From a checkpoint of a small transformer trained on Wikipedia.
Size: width 384, MLP 1536 GELU, vocabulary 8192.
Architecture: LayerNorm before each block, learned positions, tied embeddings.
Training: a variant of SOAP for these matrices, 6145 steps.
Each number is 128 + 24 x the weight over its row's rms, rounded and kept within 0 to 255. Layers, rows and columns count from 0. The size above them is the row's rms in percent of the matrix's.

# layer 3 MLP down, 384x1536, rms 0.247, rows 179-250, columns 96-191
size [ 97  98 100  97  99 102 102  98  95  98  98  97 102  98 102  98 101  98 100 102 101 101 101  99 106 101 101  96  99  97 103 106 101  99 107  99 102 102  96  96 104 102 101  99 102  97 101  98 100 100 102 104 106 105  97  98 100  98  99  99  97 101 102 100  97 103 103 100  99  98  98 105]
[[131 137 132 125 130  97  91 129 128 118 121 125 113 153 106 175 100 119 110 148 149 121 142 121 114 126 106 157 119 109 132  89 119 123 127 108 115 187 103 120 131 113 164 148 143 164 135  91  94  73 137  92 126 118 138 144 129 137 105 116 133 112 107 157  74 129  94 121 128 159 168 119 147 120 128 108 103 137 142 132 114 126 160 124 101 149 117 126  91 139 167 138 147 134 113  69]
 [128 121 156 111 120 123 140 102 176 170 102 112 128 105 105 131 105 119 144 147 143 143 120 126 136 107 105 117 134 148 136 154 109 128 133 101 145 137 111 116 129 119 122 129 122 101 122 106 105 134 140 122  70 171 133 157 155 115 176  94 100  86 134 132 131 126  71 117  88  91 156  98 113  92  91 171 150  98 172 140 144 150 137 112 145  90 138 154 101 142 142 133 120 135 173 120]
 [120 106 126 126 107 121 120 114 151 117 140 139 148  93 178 171 121 104 125 111 153 148 138 138 105 144 114 113 116 145  99 112 130 137  90 106  81 123 150  80 122 145 121  93 144 115 105 123  76 164 138  99 154  91 108 170 106 180 143 113  95 133 112 144 111 131 118 141 126  98 128 120 126 124 152 139 178 106 108 154 102 118 128 116  90 144 136 155 126 118 111 140 124  86 126 147]
 [134 132 118 134 161 109 163 136 149 121 131 138 177 163 114 133 191  99 124 136 130  93 131 127  93 162 155 102 117 123 141 144 147 119 134 108 117 137 104  77 140 133 115 114 138 113 126 132 110  94  86 108 109 156 128 145 139  89 128 148 100 121 130 133 135 102 115 134 105 161 155 121 125 138 129 117 133  92 138 108 117 101 109 118 130 106 142 103 131  77  99 121 121 175 140 129]
 [146 138 134 154 112 138 128 187 137 158 151 124 110 149  77 116 144 160 126 109 139 110  99 146 148 116 134 147 129 142 108 128 135 106 165 129 175 104 142 135 156 154 147 129 127 158 127 114 120 166 129  98 163 154 109  97 112 159 154 125  72 159 120 118 136 129 138 115 154 104 121 130 139 143 100 115 118  94 185 108 116 132  92 149 141 135 156 108 113  86 135 132 150 114 138 142]
 [122 180 120 151 154 156 177  96 108  96 124 110  87 110 106 127 124 127 135 126 120 111 103 109  86 149 156 119 126 129 134 182 101  88 128 170 120 132 146 111 145 164 159 118 157 122 124  95 108 168 164 111  92 131 109 128 142 145 114 121 143 111 106 139 110 119 129 125 132  85 133 131 107 139  99 120  88 163 152 120 171 139 107 139  91  99 103 165  96 149 124 139 130 161 141  92]
 [126 109 148  67 109 116 117 153 136  94 133 142 120 117 145  97 137 138  80 136 124 140 117 179 158 127 145 172 109 111 128 119 124 143 116 162 136 121 149 114 100 165 160 123 135 111 154 126 170 172 143 153  78 144 174 150  98  80 142 107 104 149 168 111 117 127 126 146 161 144 143 132 150 129 115 147 154 141 110  97 140 137 141  96 127  90 108 147 160 112 122 128 195 181  95 110]
 [154 101 122 134 163  80 130 135 133 148 144  86  97 119  94 148  84  82 119 117  69 142 113 174 106 105 138 118 151 137 117 174 135 105 152 107 147 124 118 163 155 142 151 138 136 140 152 137 149 120 141 121 104 138 138 162 180 110 120 152 129 159 126 103 138  93  92 120  86 111 142 106 136 146 137  74 132 110 112 139 122 128  93 102 116 130 134 138 143 141 100 138 111 101 134 120]
 [131 145  89 165 127 149 108  88 166  89 171 121 146 108 172  95  97  76 126 147 130 120 130 122 144 137  98 123 127 120  91 161 147 125 102 125  70 152 130 121 129 168 122 150 133 116 116 121 164 128 143 124  93 125 162 123 143 124  86 151 109 126 154 138 105 121 160 134 144 146 175 111 116 132 130 118 128 137 146 160 115 143 140 129 125 116 126 123 110 131 184 138 134 112 182 103]
 [145 132 132 153 154 126 141 111 118 110 129 145 147 141 177 178 146 113 115 162 126  91 117 148 130 143 118 144 149 104  83 140 118 157 128 140 118 121 113 138 115 159 145  92  93 134 133 164  85 157 111  97 138 104 115 131  97 143 132  98 132 136 113  95 130 142 144 139 102 116  89 184  68 127 152  98 131 143 111 119 111 127 133 108  91 120 101 158 120  96 147 114 154 124 108 159]
 [155 143 120 115 150 122 112 162 121 142 138  99 133 113 101 159 150 142 109 131 109 120 157 142  88 146 101  92 128  83 116 147 149 128 115 152 160 119 163 128 156 136 140  79 139  99 129 139 149 129 123 150 148 132 106 144 125 144 140 150 136  99 130 123 131 129 116 130 158 143 168 147 159 103 143 127 131 124 100 150 132 127  63 155 120  94 125 104 153  79 143 140 128  95 160 161]
 [124 107 117 127 100 108  94 112 155 149 101 115 139 111 137 158 129 123 138 135 123 144 105 114 133 106 150 136 150  81 138 156 110 159 140 108 137 146 117 166  74 132 118 140 131 162 103 100 111 149 101 150 120 100 139 131 144 136 123 132 197 138 143  75 157 172 152 136 128 100 114 164 143 134 102 140 121 117 117 154 143 120 127 129 122 141 126 118 133 137 101 109 111  95 127 130]
 [ 93 101 154 110 135 186 130 157 146 124  95 131 116 125 147 127 136 128 114 138 150 117  97 112 195 119 104 105 125 129  80 151 110 141 167 150 154 135 139 121 175 123 145 122 139 151 123 121 157 125 116 126  56 141 177 140 140 122 133 161 109 125 153 107  88 100 147 134 139 152 124 127 173 145 173 128 133 101 122 109 148 160 132 100 141 141 159  96 145 134 119 149 120 136 116 118]
 [141 137 153  99 115 136 114 125 114 154 147 135 128 176 114 120 102 135 141 141 122 134 115 147  85 113 125 132 154 126 124 107 120  81 114 133 118 150 142 138 116 117 131 118 110 131 133 157 134 150 124 108 154 112  98 154 124 103 106  75 106 126 124 148 147 139  91 114 139 177 130 158 111 138 114 145 148 154  94 133 150 148 179 134  87 143 105 132 153 122 160 101 108 122 145 135]
 [ 80 170 108 136 141 114  96 135 120 123 116  97 130  81 126 135 148 107 119 135 177 136 102 112  91 138 133  68 167 161  94 101 119 164 137 156 133 132 146 107 130 134  99 108 107 108 117  81  89 115 120 169 106 143 148 116 133 104 151 154 155 120 108 152 180 134 134 121 147 131 133 127  97 147 128 129 139 125 156 152 134 142  94 137 125  99 124 123 124 159 127 120 127  93  93 123]
 [ 90 120  77  85 206 126 112 126 160 152  91  83 154 196 153 156 170 110 127 133 169 154 119 121 135 118 125 104 104 127 141 158 109 140  80 173  90 110 111 128 139 136 144 154 175 106 124 143 140 110 114 130 163 116 144  81  91 123 129 145 162 116  99 166 115  96 101 127 132 122 118 110 138 117 127 113 107 138 139 125 120 159 149 108  66 147 112 111 146 123 141 134 114 171 148  95]
 [168 101 157 141 124 147 109 113 140 201 136 139 127 114  83 129 158  84 124 127 133 132 133 131  91 122 115 119  69  71 132 159 129 154 133 122 123 133 101 103 171 132  92  76  70 136 116 108  98 136 172 150 172 118 161 179 146 143 136  90 112 124 163 129 161  98 125 120 111 137 152  81  79 124  92 121 146 101 136 133 113 141 164 141 137 101 144 154  97 111 125 143 161 120 144 109]
 [106 167 130 132 141 134 110 157  91  93 167 141 157 147 117 120 104 100 142 144 152 122 126 150 134 155  94 173 142 116 137 110 116 101 127 109 149 113 166 148 134 130 163 113 141 134 137 149 129  97 123 137 125 125 101 142 115 105 123 133 166 136 131 119 122  95 151 125 114 172 124 106 109 127 161 138 108 146 111 138 128 160 132 142 123 121 146 119 126 164 148 162 113 117 120 121]
 [138 142 151 113 185 121 119 146 147 113 156 138 122 149 118 178 161 130 109 148 155 122 106  84 163 121  93 107 124 122 130 155 156 114 137 124  81 103 148 136 147 132 145 118 128 130 132 108 111 123 172 125 120 147 142 123 117 148 134 171  72 113 141 138  69 134 163  65 149  92 110 105 130 138 104 121 120 141 121 133 133 120 111 141  80 130 152 146 133 145 123 139 133 120 113 167]
 [157 125 138 122 159 113 136 135 131 102 158 108 125 126 125 130 116 129 118 127 103 130 149 133 145 132 143 127 120 132 152 114 118 119 144 109  95 155 127  81 130 108 143 114 112 117 108 150 170 109 111 122  99 117 130 119 134 118 168 161 134 132 115 127 113 164 125 123 130 138 117 145 118 120 135 142 128 142 121 118 123 141 163 108 134 101 131 109  95 155 114 154 161 132 124  90]
 [127 127 119 113 128 103 124 105 132 134 143 142 155 148 158 115 122 133 106 139 177 140  93 121 154  85  91 140 130 135 107 147 111 143 105 101 103 140 112 130 135 130 123 117  69 107 153 110 110 155 180 119 114 141 170 156 155  68 103 156 136  98 108 130  84  93 137 111 143 121 156 171 164 143  96 130 102 164 120 151 149 147 148 131 124 122 166 127  93 117  70 163 122 124  97 146]
 [185 120 141 142 158 166 174  97 139 133 139  97  99 140 131  64 172 132 122 150 142  61 139 218 119 145  88 110 154 130 111 145 103 127 137 180  80 118  92 115 152 134 130 129 134 100 126 147  90 163 123 124 102 142 107  83 142 104 118  92 108 137 146 101 133 150 120 162 125 133 116 137 117 115  95 144 106 110 123 120 159 123 129 112 110 140 100 117 137 128 132 131 126 133 160 160]
 [113 128 113 127 136 153 110 113 151 122 134  96 148 135 142 106 124 128 128 156 162 136 122  93  84  98 129 124 161 117 119 133 159 157  94 108 131 108 117 117  81 153 123 140 130 143  93  85 140 144 148 171 108 112 147 147 108  98 128 167 136 134 167 122 128 107 148 155 166 103 120 111 163  84 103 116 150 151 131  90 133 109 108 109 148 135 120 130 132 122 130 135 148 135 158 149]
 [127 116 152 125 158 152 152 150 173 161 103 103 118 126 102 158 114 153  95 150 159 161 142  95 127 129 141 112 108 113 142 132 118 185  73 169 135 112 117 106 137 117 110 129 147 135 102 107 124 105 140 143  96 126 102  68 148 135 127 142 124 106 167 124 114 132 172 132 134 102 148  96 139 151 144 153 148 132 167 184 132 149  90 143 145 110 134 114 115 126 185 135 104 181 161 119]
 [118 167 149 181  93 118 116 116 132 161 134 136 130 154 116 143 116 171 139 142 120 145 111 116 126 167 128 140 149 143 129 137  95 108 174 112  90 127 142  51 133 108 182 130 199 140 129 153 112 132 117 114 170 161 114 125 156 113 149 189 122 157 167 153 143 122 117  89 143 134  91 136 168 148 144 116 128 151 133 156 147 126 141  96 127 168 101 145 138 126 147 126 180 146 167 128]
 [146  89 141 122 112 118  78 167 150 150 141 143 163 133 151 123 134  88 129 118 113 134  80 157 124 126 148 111 161  86 125 130 110  61 162 139 114 108 167 110 169  92 127 106  86 132  73 140 129 141 151 144 169  87 130 149 157 150 157 112 125 127 125 108 135 144 126 134  71 156 107 100 106 110 142 123 131 128  75  56 153  94 148 136 134 115 163 141 141 108 127 125 160  95 125 114]
 [ 99 115 155 143 110 123 143 112 142 157 162 125 107 119 155 165 101 108  95 119 148 122 150 111 179  97 166  87 146 134 128 161 110 156 110 143 107 115 126 147 128 129 134 145 128 124 132 129 120  69 121 129 160 160 130 113 141 115 186 184  91 119 104 151 110 211 139 157 130 168  70 139 111 120 146 114 176 120 138 124 156 131 138 163  96 162 127  90 100 123 168  99  83 111 140 117]
 [130 105 169 115 132 130  89 153 137 115 158 144  93 115 108 100 135 120 136 106 147 121 118 130 126  90 162 140 150 143  82 153 152 148 144 121 188 151 154 107 135 117 146 139 120 169 134 121 152 119 105 154 158 130 120 133  82 129  95 137  73 157 119 129 163 168 152 147  98 111 123 131 155 134 127  89 102 126 110 123  76 151  69 154  86 126 149 114 103 108 130 145 121 147 111 127]
 [ 85 122 123 115 137 150  79 149 157 139 117 148 134 114 154 123 117 123 132 130 168 101 143 153 185 129 130 193 157 126 112 125 125 116 135 109 154 153 132  94 132  93 137 146 122  96 113 152 126  92 119 112 129 126 183 128  87 155 122 134  95 100 113  96  78 113 141 166 154 114 127 137 119 148 147 136  57 130 129 133 117 131 139 118 100 156 135 143 126 114 145 113 158 129 131 117]
 [161 120 135 102 118 124 119 157 134 146 160 127 128 172 124 118 165 144  83 155 103 118 121 114 156 110 104  98 130  84 163 113 107 122 127  97 143 135 137 119 144 125 138 120 138 101 167 153 111 117 143 117 116 136 113 121 116 106 139 159 111 154 142 129 115 169 120 138 195 147 116 141  92 157 137 159 161 125 122 177 126 111 144 118 174 112 148 109 135 130 149 107 151 157 110 144]
 [101 127 112 133 121 105 109 136 139 148  88 153 125 119 137 101 132 121  84  88  98 176 105 109 114 124 112 139 146 107 126 101 144  99 116 150 119 115 138 133 132  84 181 112 124 144  97 138  93  99 144 122  91 160 117 117 105 114 152 158  96 121 134 106 132 120  88 162 135  98 109  87 131 127 115 122  97 146 107 133 121 137 106 126  86 123 160 177 118 175 120 132 128 142 133  92]
 [ 98 138 141 182 112 124 138 124 135 165 142 153 123 211 132 146 135 144 182 135  82 135 128 142 124 108 107 107 139 101 160  72 168  86 123 123 126 121 141 104 153 124 129 109 141 170  92 125 104 157 133 101 130  83 177 106 122 132 146 128 130 146 116 129 113 152 111 163 120 104 106 115 174 145 122 141  72 130 137 135 118 129  98 143 151 113 127 136 100 119 156 136 132 106 144 123]
 [134 143 118 151 117 103 116 166 141 131 131 109 131 124 109 116 175 161 179 144 102  84 115 113 120 138 106 125 123 131 146 105 107  96 131 167 118 149 110 138 131 111  63 113 165 138 104  98 113 157 150  93  81 151 122 110 170 139 135 115 117 117 115 119  83 101 174 155 105 124 187 110 134 113  84 152 169 130 133 158 126 150 128 150 153 129 136 138 144 163 121 120 156 126 158 147]
 [106 113 170 144 153 105 146 101  92 121 141 135 151 154 106 118 106 161 139 164 108 153 137 125 138 132 155 109 158  78 107 106 165 158 105 128 122 150 162 132 141 104  90 147 155 148 137 137 152 107 107 148 149 113 118 125 116 130 124 129 118  93  95 109  98 123 113 111 135 124 136 120 133 147 157 152 119 175  99 134 117 144 112 105 130 150 135  80  94  96 103 131  89  91 123 109]
 [158 140 106  67 155 149 136 120 147 139 130 127 122 150 138 119 171 122 136 155 124 110  98  83 170 105 125 117 153 151 154 170 117  95 131  96 125 162 121 154 128 133 146 128 158 102 152 110 129 122 158 119  90 159  88 112 139 100 110  67 194 115 116 145 134 116 143 145 130 124 129 107 161 126 128  75 142  84  73 123  90 136 100 122 120 130  95 159  96 130 125 106 159  91 141 129]
 [ 99 111 127 123 123  96 147 154 123 111 143 137 127 108 111 151 146 135 157 139  85 115 160 148 151 144 153 129 134  75 122  91 126 102 163 143 135 121  79  79 100 120 125 122 134 142 132 115 146 112 118  89 196 162  94 135 145 145 139 130  82 140 134 153 122 127 141 147 155 147  92 119 117 117 132 126 128 120 108 133  51 109 151 133  91  87  78 151  65  90 149 112 152 131 127  96]
 [141 138 128 127 137 114 118 118 111  98 160 143 133 135 102 146 125  65 118 102 169 136 112 124 190 125  96 137 165 128 142  78  97 122 108 129 116 136 116 143 118 152 197 115 141 109 135  88 176 164  78 177 151 108 143 137 122 152 116 118 139 159 110 153 125 181 130 135 147 133 114 142 120 135 170  93 168 113 131 119  99 122 136 131 126 106 126 121  99 132 129 124 111 159 127 119]
 [134 100 118 127  88 140 126 127 109 112 132 113 146 164  78 154 153 132 135 122 142 145  97 147 146  89 180  80 136 121 144 185 140 125 158 124 131 107 142 142 158  82 104 161 124  90 170 129 131 123  91 100 146 114 106  65 104  92 154 117 157 114 139 137  92  99  79 123 148 165 147 126 116 116  94 122 102  94 142  88 146 131 119 123 140 104 180 184 138 133 135 141 134 118 145 140]
 [145 122 171 101 108 165 145 124 158 101 117 128 125 118 106 144 133 140 127 130  42 160 120 167 161 132  81 100 128 129 122 162 129 132 161 128 113 146 129 143  93 120 139 126 138  91 134 146 106 176 135 123 158 139  91 136 139 128 135 154  71 136 139  89 119 140 153 147 165 107 112 112 126 134 153 134 125 149 129 110 140 117  83 171 147 135 149 134 159 173 112 137 163 164 135 152]
 [147 158 105 146 106 121 132 134  76  84 157 141 153 119  74 124 134 130 129  99 136 175 119  88 171 152 124  98 142 149  65 142 174 158 136 152 105  99 146 167 101 169 130 135 116 109 131 145 110 104 155 144  89 146 182 120 134 152 145 155  93 157 161 160 144 104  88  93 153 110 117 151 149 174 147 157 149 139 173 136 145 117 125 105 109 150 139  99  95 184 126 132 129 154 170 111]
 [133 129 131 137  87  96 175 130 128  99 136 111 141 140 105 143 104 111 139 141 153  86 139 118 154 119 115 141 124 156 107 142 125 110 120 115 108 110 127  95 185 126 130  52 168 129 163 109 123 103 104 123 152 153 194 143 181 115 139 117 147 142 126 131 147  93 142  96 126 123 118 140 126 116 150 145 134 120  89 127 107 117 144 108 114 139  89 122 141 115 134 108 162 143 145 185]
 [ 83 113  88 105 154 161  97 112 120 138 130 146  80 141 132 142 141 186 153 120 131 122 111 132 163 119 152 129 114 139 132 163 130 124 141 117 141 156 154 117 126  94 181 140  92 144 129  97 106  98 134  86 137 131  97 113 141 128 119 119  98 131 167 100 145 119  81 147 133 130 109 114 150 115 157 130 110 143 120 135 124 133 165 150 126 137 124  98 134 139  84 135 134 134 153 126]
 [107 107 159 124 119 122 180 127 123  97 103 144 112 138 140  78 148 137  95 133 120 137 167 112 126 142 158  98 167 120 128 144 110 112 130 139 121 124 125 166 138 188 106 168 114  68  74  84 129 115  80 157 101 121 128 132 124 128 156  98 137 117 151 116 127 117  85 127 106 119 134 124 177  95  98 135 162 118 174 125  97 118 108 112 135 116 101  90  98 148 167 128 118 131 140 142]
 [124 115 112 136 137  82 125 123 127 153 147 141 100 138 139 140 137 125 117 139 150 148 113 175 156 161 158 130 109 125 152  83 122 123 157 131 134 117 155 137 118  95 137 103 137 126 147 118 160 136 136  83 134 133 210 120 127 118 106 167 116 128 122 125  95  71 108 129 177 119 138 127 131 130 113 128 116 163 116 127 122 101 134 163 116 135 167  95 106 121  84 138 145 129 113 159]
 [119 104 131 149 101  87 117 120 136 145 129 118 137 119 125 155 119 130 179 106 149 106 109 105 117 149 131 155 139 118  81 183 115 139 113 122 111  85 122 132 128 144 138 107 104 137 124 121 138 129 172 128 144 131  93 140 109  89 142 108 150 103 126 119 110 141 105 111 149 137 162 113 144 159 126 132 128 148 160 109 152 130 111 147 113 135 124  94 116 138 139 112 131 116 104 153]
 [127 143 141 160 139 140 138 141 127 152 147 130 108 158 128 130 109 142 126 140 146 109 144 139 130 165 137 166 145  80 125  78 136 142 120 126 142 166 136 121 133 140 113 115 105 145 114 171 140 158 146 148 132 159 138 187 151 109  61 160 109 110 153 163 140 142 109 144 108 138 136 124 146 112 133 102 112 135 120 135 129 150 151 114 131 152 109 116 151 125 134 118  91 137 110 131]
 [ 97  97 163  75 125 196 142 114 188 150 153 127 119  89 170 168  99 112 156 119 148 123 135 120 104 163 128 147 131 132 124  92 182 141 192 106 101 118 126  88 152 132 117 118 127 137 112 106 105 116  93 129 130 107 125 153 118 124 176 149 123 125 154 142 164 121 131 146 118 128 149  98 141 125 100 109 152 136 115  89 158 127 131 164 119 174 123 178 138 109 180 142 142  98  92 103]
 [119  91 136 153 163 149  73 112 155 119 142 139 141 128 134 159 122  98 148 127 120  95 145 110 116 140 123 129  74 142 155 115 140 178  85 105 136 129 110 141 146 109 130 130 117  63 110 131 143 136  92 137  97 125 138 109 107  95 146 129 141 120 121 143 160 160 144 158 138 156 129 130 106 100 120 113 134 137 126 123  77 181 143 101 117 112  89 177 151  89 132 120 146 157 164 134]
 [ 99 118 127 108 109  96 119 136 103 117 131 115 149  86 121 138 153 121 171 150  80  97 108 131 100 160 128  91 139 136 114 116 132 145 177 144 166  72 125  80 161 144 126 157 114 146 125 103 150 108 153 114  99 141 127 156 147 133 132 143  96 130 128 155  86 161 106 125 111 102 128  73 136 168 149 154  68  99 135 137 109 132 137 116 109 134 100 156 152 140 106 150 170 125 148 145]
 [124 143 135 123 141 119 126 127 161 158 124 109 115 138 143 110 161 101 104 114 127  98 132 143 125 143 148  71 134 121 177 127  80 135 127 160 139 134 155 119 154 136 131 125 121 139 135 155 167 133 129 120 197 130 132 138 147  88 120  93 125 171 128 111 131 147 148 113 137 136 147 165 123  95 170 125 105 142 135 123 141 150 145 161 135 123 112 141  89 119 146  87 113 127 150 137]
 [153 157  70 100  92 125  96 184 156 117 124 157 128 163 149 144 119 125 137 139 149 138 122 113  83 139 152 127 162 108 130 121  94 136 114 127 150 144 139 138 107 118 122 160 143 102 206 116 123 163 111 109 122 140 135 154 152 128 126 157 124 157 127 127 163 111 114 139 164 144 131 174 123 114 157 135 140  94 125 118 122 134  99 184 165 155  98  92 150 143 124 153 109 123 140 103]
 [186 118 148 113 105 174 170 162  88  92 138 129 131  91 110 130 141 150 120 143 157 153 166 108  94 129 140 121 115 130  96 143  88 154 157 116  98 156 131 106  96 123  97  99 137  81 170 166 116 161 134 111 128 159 157 170 157 127 108 198 112 148 141 128 144  97 128  92 129 176 145 138 124 154 125 143 135 116 179 120 145 134 170 119 125 167 119 150 129 119 118 172 144 165  97 155]
 [ 85 147 135 124 159 143 128 154 102 120 153 141 100 118 127 110  92 113 144  98 174 122 135 168 146 120 105 103 129  83 125 126 115 124 119 105 148 139 135 133 136 147 144 143 153  92 106 129 103  85 143 162  56  88 117 102 147 113 130 133 133  94 122 137 143 142 133 135 130  94 131 107 159 118 105  98  86 138 139 141 142 131 142 142 117 122 130  91  85 119 129 126 108  62 122 130]
 [110  69 129 115 139 139 165 161 148 174  93 165  96 116 148 156 142 154 135 129 121  98 124 150 133 132 146 154 116 137 157 122 127 110 165 113 140 167 125 105 127 130 113 134 166 115 131 124 148 122 123 136 148 124  98 117 142 116  97 121  86 113 126 105 108 140 167  95 135 122  98 121 164 103 148 147 158 110 119 154 160 147 141 171 143 162 121 136 157 131 112  92 139 102 142  56]
 [144 103 142  72  99  71 121 103  68 115 152 146 141 136 136 104  85  98 145  87 153 131 129 103  95 130 129 170 102 138 103 121  73 127 143 160 124 141 129 100 152 131 145 110 132 130 128 130  78 135 127 179 144 117 129 196 152 143 155 133 116 113 138 109 155 118 135 154 132 114 117 151 138 151 120 126 112 134 120 133 125 123 115 113 183 121 104 170 114 131 128 143 143 145 149 107]
 [112 177 136 179 142 107 135 141 150 129 123 178 111 141 128 108 167 112  84 140 164  91 140 149  96 164 143 147 135  83 161 122 135 133 102  92 123 127 113 138 141 146 142 106 144 113 112 112 150 103 152 131 112 107 136 174 147  96 148  94 164 157 133 130 177 126 105  60 139 137 167 108 122 140 103  73 100 127 133 115 137 127 151 108 122 144  65 136 147 105 130 155 122 151 165 171]
 [130 139 104 122 153 116 126 104 130 142  99 108 117 133 149 144 114 120 117 100 148  68 113  96 122 143 157 129 137 119 145 134 109 103 132 113 149 141 107  87 133 100 142 119 133  96 100 114 130 107 161 147 119  80 115  99 150 114 129 112  88 113  59 118 114 133 156 166 139 151 143 120 107 131 174 127  92 138  97 126 151 150 105 160 138 121 131 114 114 123 171  99 137 114  99  85]
 [107  83 107 164 144 154 179  83 128 129 145 125 151  94 130 161 132 104 164 124 107 114 171 143 134 110 132 144 112 125 131 140 143 152 159 132 157 136 147  89 100 170 123  95  95 119 148  89 164 142  79 139 109  86 126  84 130 148 125 131 129 132 148 132 153 120  94 145 104  97 168  97 129 142  89 105 146  86 144 171 131 113 171 110 112 136 106 123 139 156 101 121 117 120  86 149]
 [114 135  88 175 118 132  99 110 126 134 127 145 125 140 164 173 120 114 171 133 127 159 131 101 171 152 162  98  86 153 105 141 120  85 123 140 138 182 151  97  52 146 163 123 119 127  93  97 128  81  97 121 129 117 191 117 139 132 129 138 121 125 114 151 132 143 120  98 115 150 152 113 122 133 141 126 126 160 128  79 119 153 118 134 144 146 153 116 119 135 136 128 152 137 140 123]
 [128 102 131 133 129  98 103 115 151 134 113 144 134 126 139 143 127 123 120 120  87 139 163 130 163 137 121 171 140 150  94 101 152 136 122 116  77 172 137 145  87  98 111 159 134 120 130 114 121 110 141 109 115 144  53 145 149 140 112  73 108 111 112 126 118 110 134 112 112  78 100 168 116 139 135 132 155  93  78 124 139 133  98 152  87 114 155 139 135 133 145  84 120 164 101 105]
 [ 77  73 109 137 136 119 101 126 181 138 113 122 138 100  86 107 110 111 111 110 121 167 112 132 152 116 151 121 154 119 122 182 172 120 140 128 126 120 133 124 139 100 125 167 135 130 115 175 117 162 133 115  95 104  88 168 125 150  92  88 130 146 109 133 148 113 107 117 124 110 139 150 154 101 107  97 145 154 142 139 109  92 116 141 187 116 150  98 159 135 156 119 130 112 119 110]
 [122 144 140  67 130 101 155  85 154 136 126 144 129 146 146  96 114 151 140 133 156 122  99 147 149 123 106 138 144 108 168 163  97 174 136 142 149 125 138 117  91 148 157 130  97 142 143 134 147 103 133  99  44 114 137 158 138 128 124 145 134 110 110  91  88 110 104 121 138  96 112 128 178  93 176 129 140 132 144 146 148 135 167 147 159 150 106 131 136 138 119 133 144 113 124 133]
 [125 151 129 152 147 149 114 123 136 134 124 157 125 120 126 132 129 124  89  87 130 182 142 136 121 112 145 155 111 170 169 119 120 129 101 186 126 137 150 102 179 166 144 143 121 120 169 153 137 128 116 129 100 157 132 100 145 123 118 137 159 162 158 157 115 106  53 126 165 137 140 147 179 172  85 126 168 173 156 117 127 126 112 152 148 138 119 118 145  91 118 162 149 130  97 102]
 [120 167 121 118  85  94 138 133  85 116 126 116 127 104 145  97 131 124 114 169 125 101 110 166 177 109 158 110 146 160 136 142 114 116 191 140 137 139 123  83 141  93 119  91 127 116 107 151 105 113 117 117 150 151 168  62 105 129 144 120 157 104 131 157 114  75  98 107 126 129 107 111 140 120 118 106 123  99 133 114 125 147 111 103 137 101 151 150 135 136 124 140 127 167 117 141]
 [121 130 145 163 111 183 166 160 111 109 127 150 120 108 167 140 140 136 121 130 104 124 153 123 116 138 149 114  94  83 114 144  78 115 104 140 145 127 112 121 145 142 135  97 120 152 163 143 141 124 220 136 136 124 137  88 143  72 130 147 132 107 118 106 156 150 149 118 147 146 124 129  95 143  70 159 103 122 129  87 105 100 129  91 110 113  93 126 134 116 132 102 152 132 127 144]
 [ 97 132  96 131 108  89 120  93  91 121 129 107 136 123 112  92 121 156 169 144 112 175 134  91 124 123 166 130 135 145 120 111 121 149 133 128 125 175 132 126 161 106 156 135 141 151 117 134 140 163 136 145 163  99 134 136 118 137 163 164 163 159 138 107  98 113 111 110 141 121  71 176 192 165 147 116 148 166 116 174 135 145 152  92 161 138 156 101 143 104 118 135 163 136 108 117]
 [134 139 136 130 181 122 138  87 113  99 146 107 121  99  87 134 134 116 167 145  87 162 113 121  89 146 143 133 135 106 127 118 120 144 160 157 108 136 111  98 125 128 111 120 133 132 119 164 133 116 121  92  93 101 132 156 125 118 163 176 124 125 113 107 127 109 125 172 142 101  81 151 100 138 143 157 147 128 102 144 119  84 133 160 118 120 150 108 144 117 141 135  82 157 110 122]
 [107 103 120 139 127 134 122  81 111 114 126 159 102 148 106 114 153 130 109 149  93 115 123 143 148 160 132 111  98 136 136 133 127 126 166 152 127 142 125  93 155 145 140 154 148 169  99 116  99 124 119 118 161 176 109 148 119 155 158 114 105 110 122 112  90  90 115 152  64 160 173 108  83 101 115 102 105 144 139 167 123 131 123 143 116 106 147 100 129  92 156 113  92 124 141 110]
 [161 105  78 138 129 140  97 120 117 118 144 148 173 146 125 135 137 122 101  84  85 159 117 148 126 112 121 131 121 189 126 103 114 127 147 103 112 160 137 117 116 126 132 146 138 141 163 106  89 159 149  78  99 148 187 170  79 137 117 177  93 146 150  96 155 151 132  94 115 117  88 101 165 105 172 118 134 122 127 152 116 146 163 147  81 139 114 124 150 126  89 124 154 119 124 143]
 [111  92  90  66  77 101 116 141 131 124 122 144 133 134 130 138 144  85 120 127 161 160 114 113 177 154 128 117 134 139 163 132  70 131 130 137 125 114 141 169 123 159 146  93 113 124 116 116 141 162 132 121 111  91  77 132 138 161  96 138 142 104 156 117 120  95 115 147 110  90 146 141 115 154  92 159 142 131 195 156 129 141 107 117 162 110  42 133  87  97 118 114 160 120 150 166]
 [109 155 153 123 149  88 137 120 118 126 130  81 146 143 129 111 123 112 131 134 132 145 126  91 173 147 126 124 139 149 138 125 121 137 147 179  67 137 123 121 141 101 154 177 141 158 149 111 113 143 135  96 139 138 169 119 130 121  79 180 171 149  98 121  64 102 135 116 109 180 123 129  88 152 139 149 120 135  95 141  91  87 120 113 138 149 165 131 116 124 116 139 114 145 124 101]
 [215 166 137  95 110 118 109 103 159  99 144 118  80 149 119 115 141 127 121 188 147 150 132 136 132 106 154 142 141 131 144 130 172 136 163 136 151 122 130 124 152 120 147 182 114 125 142 131 122 135 152 126 142 116 137 179 108 128 121 139 125 140 143 116 113 137 109 157 135 102  94 171  93 118 120 105 105 104 134 105 179 146 135 152 166 142  84 126 165 120 146 110 103  84 161 139]]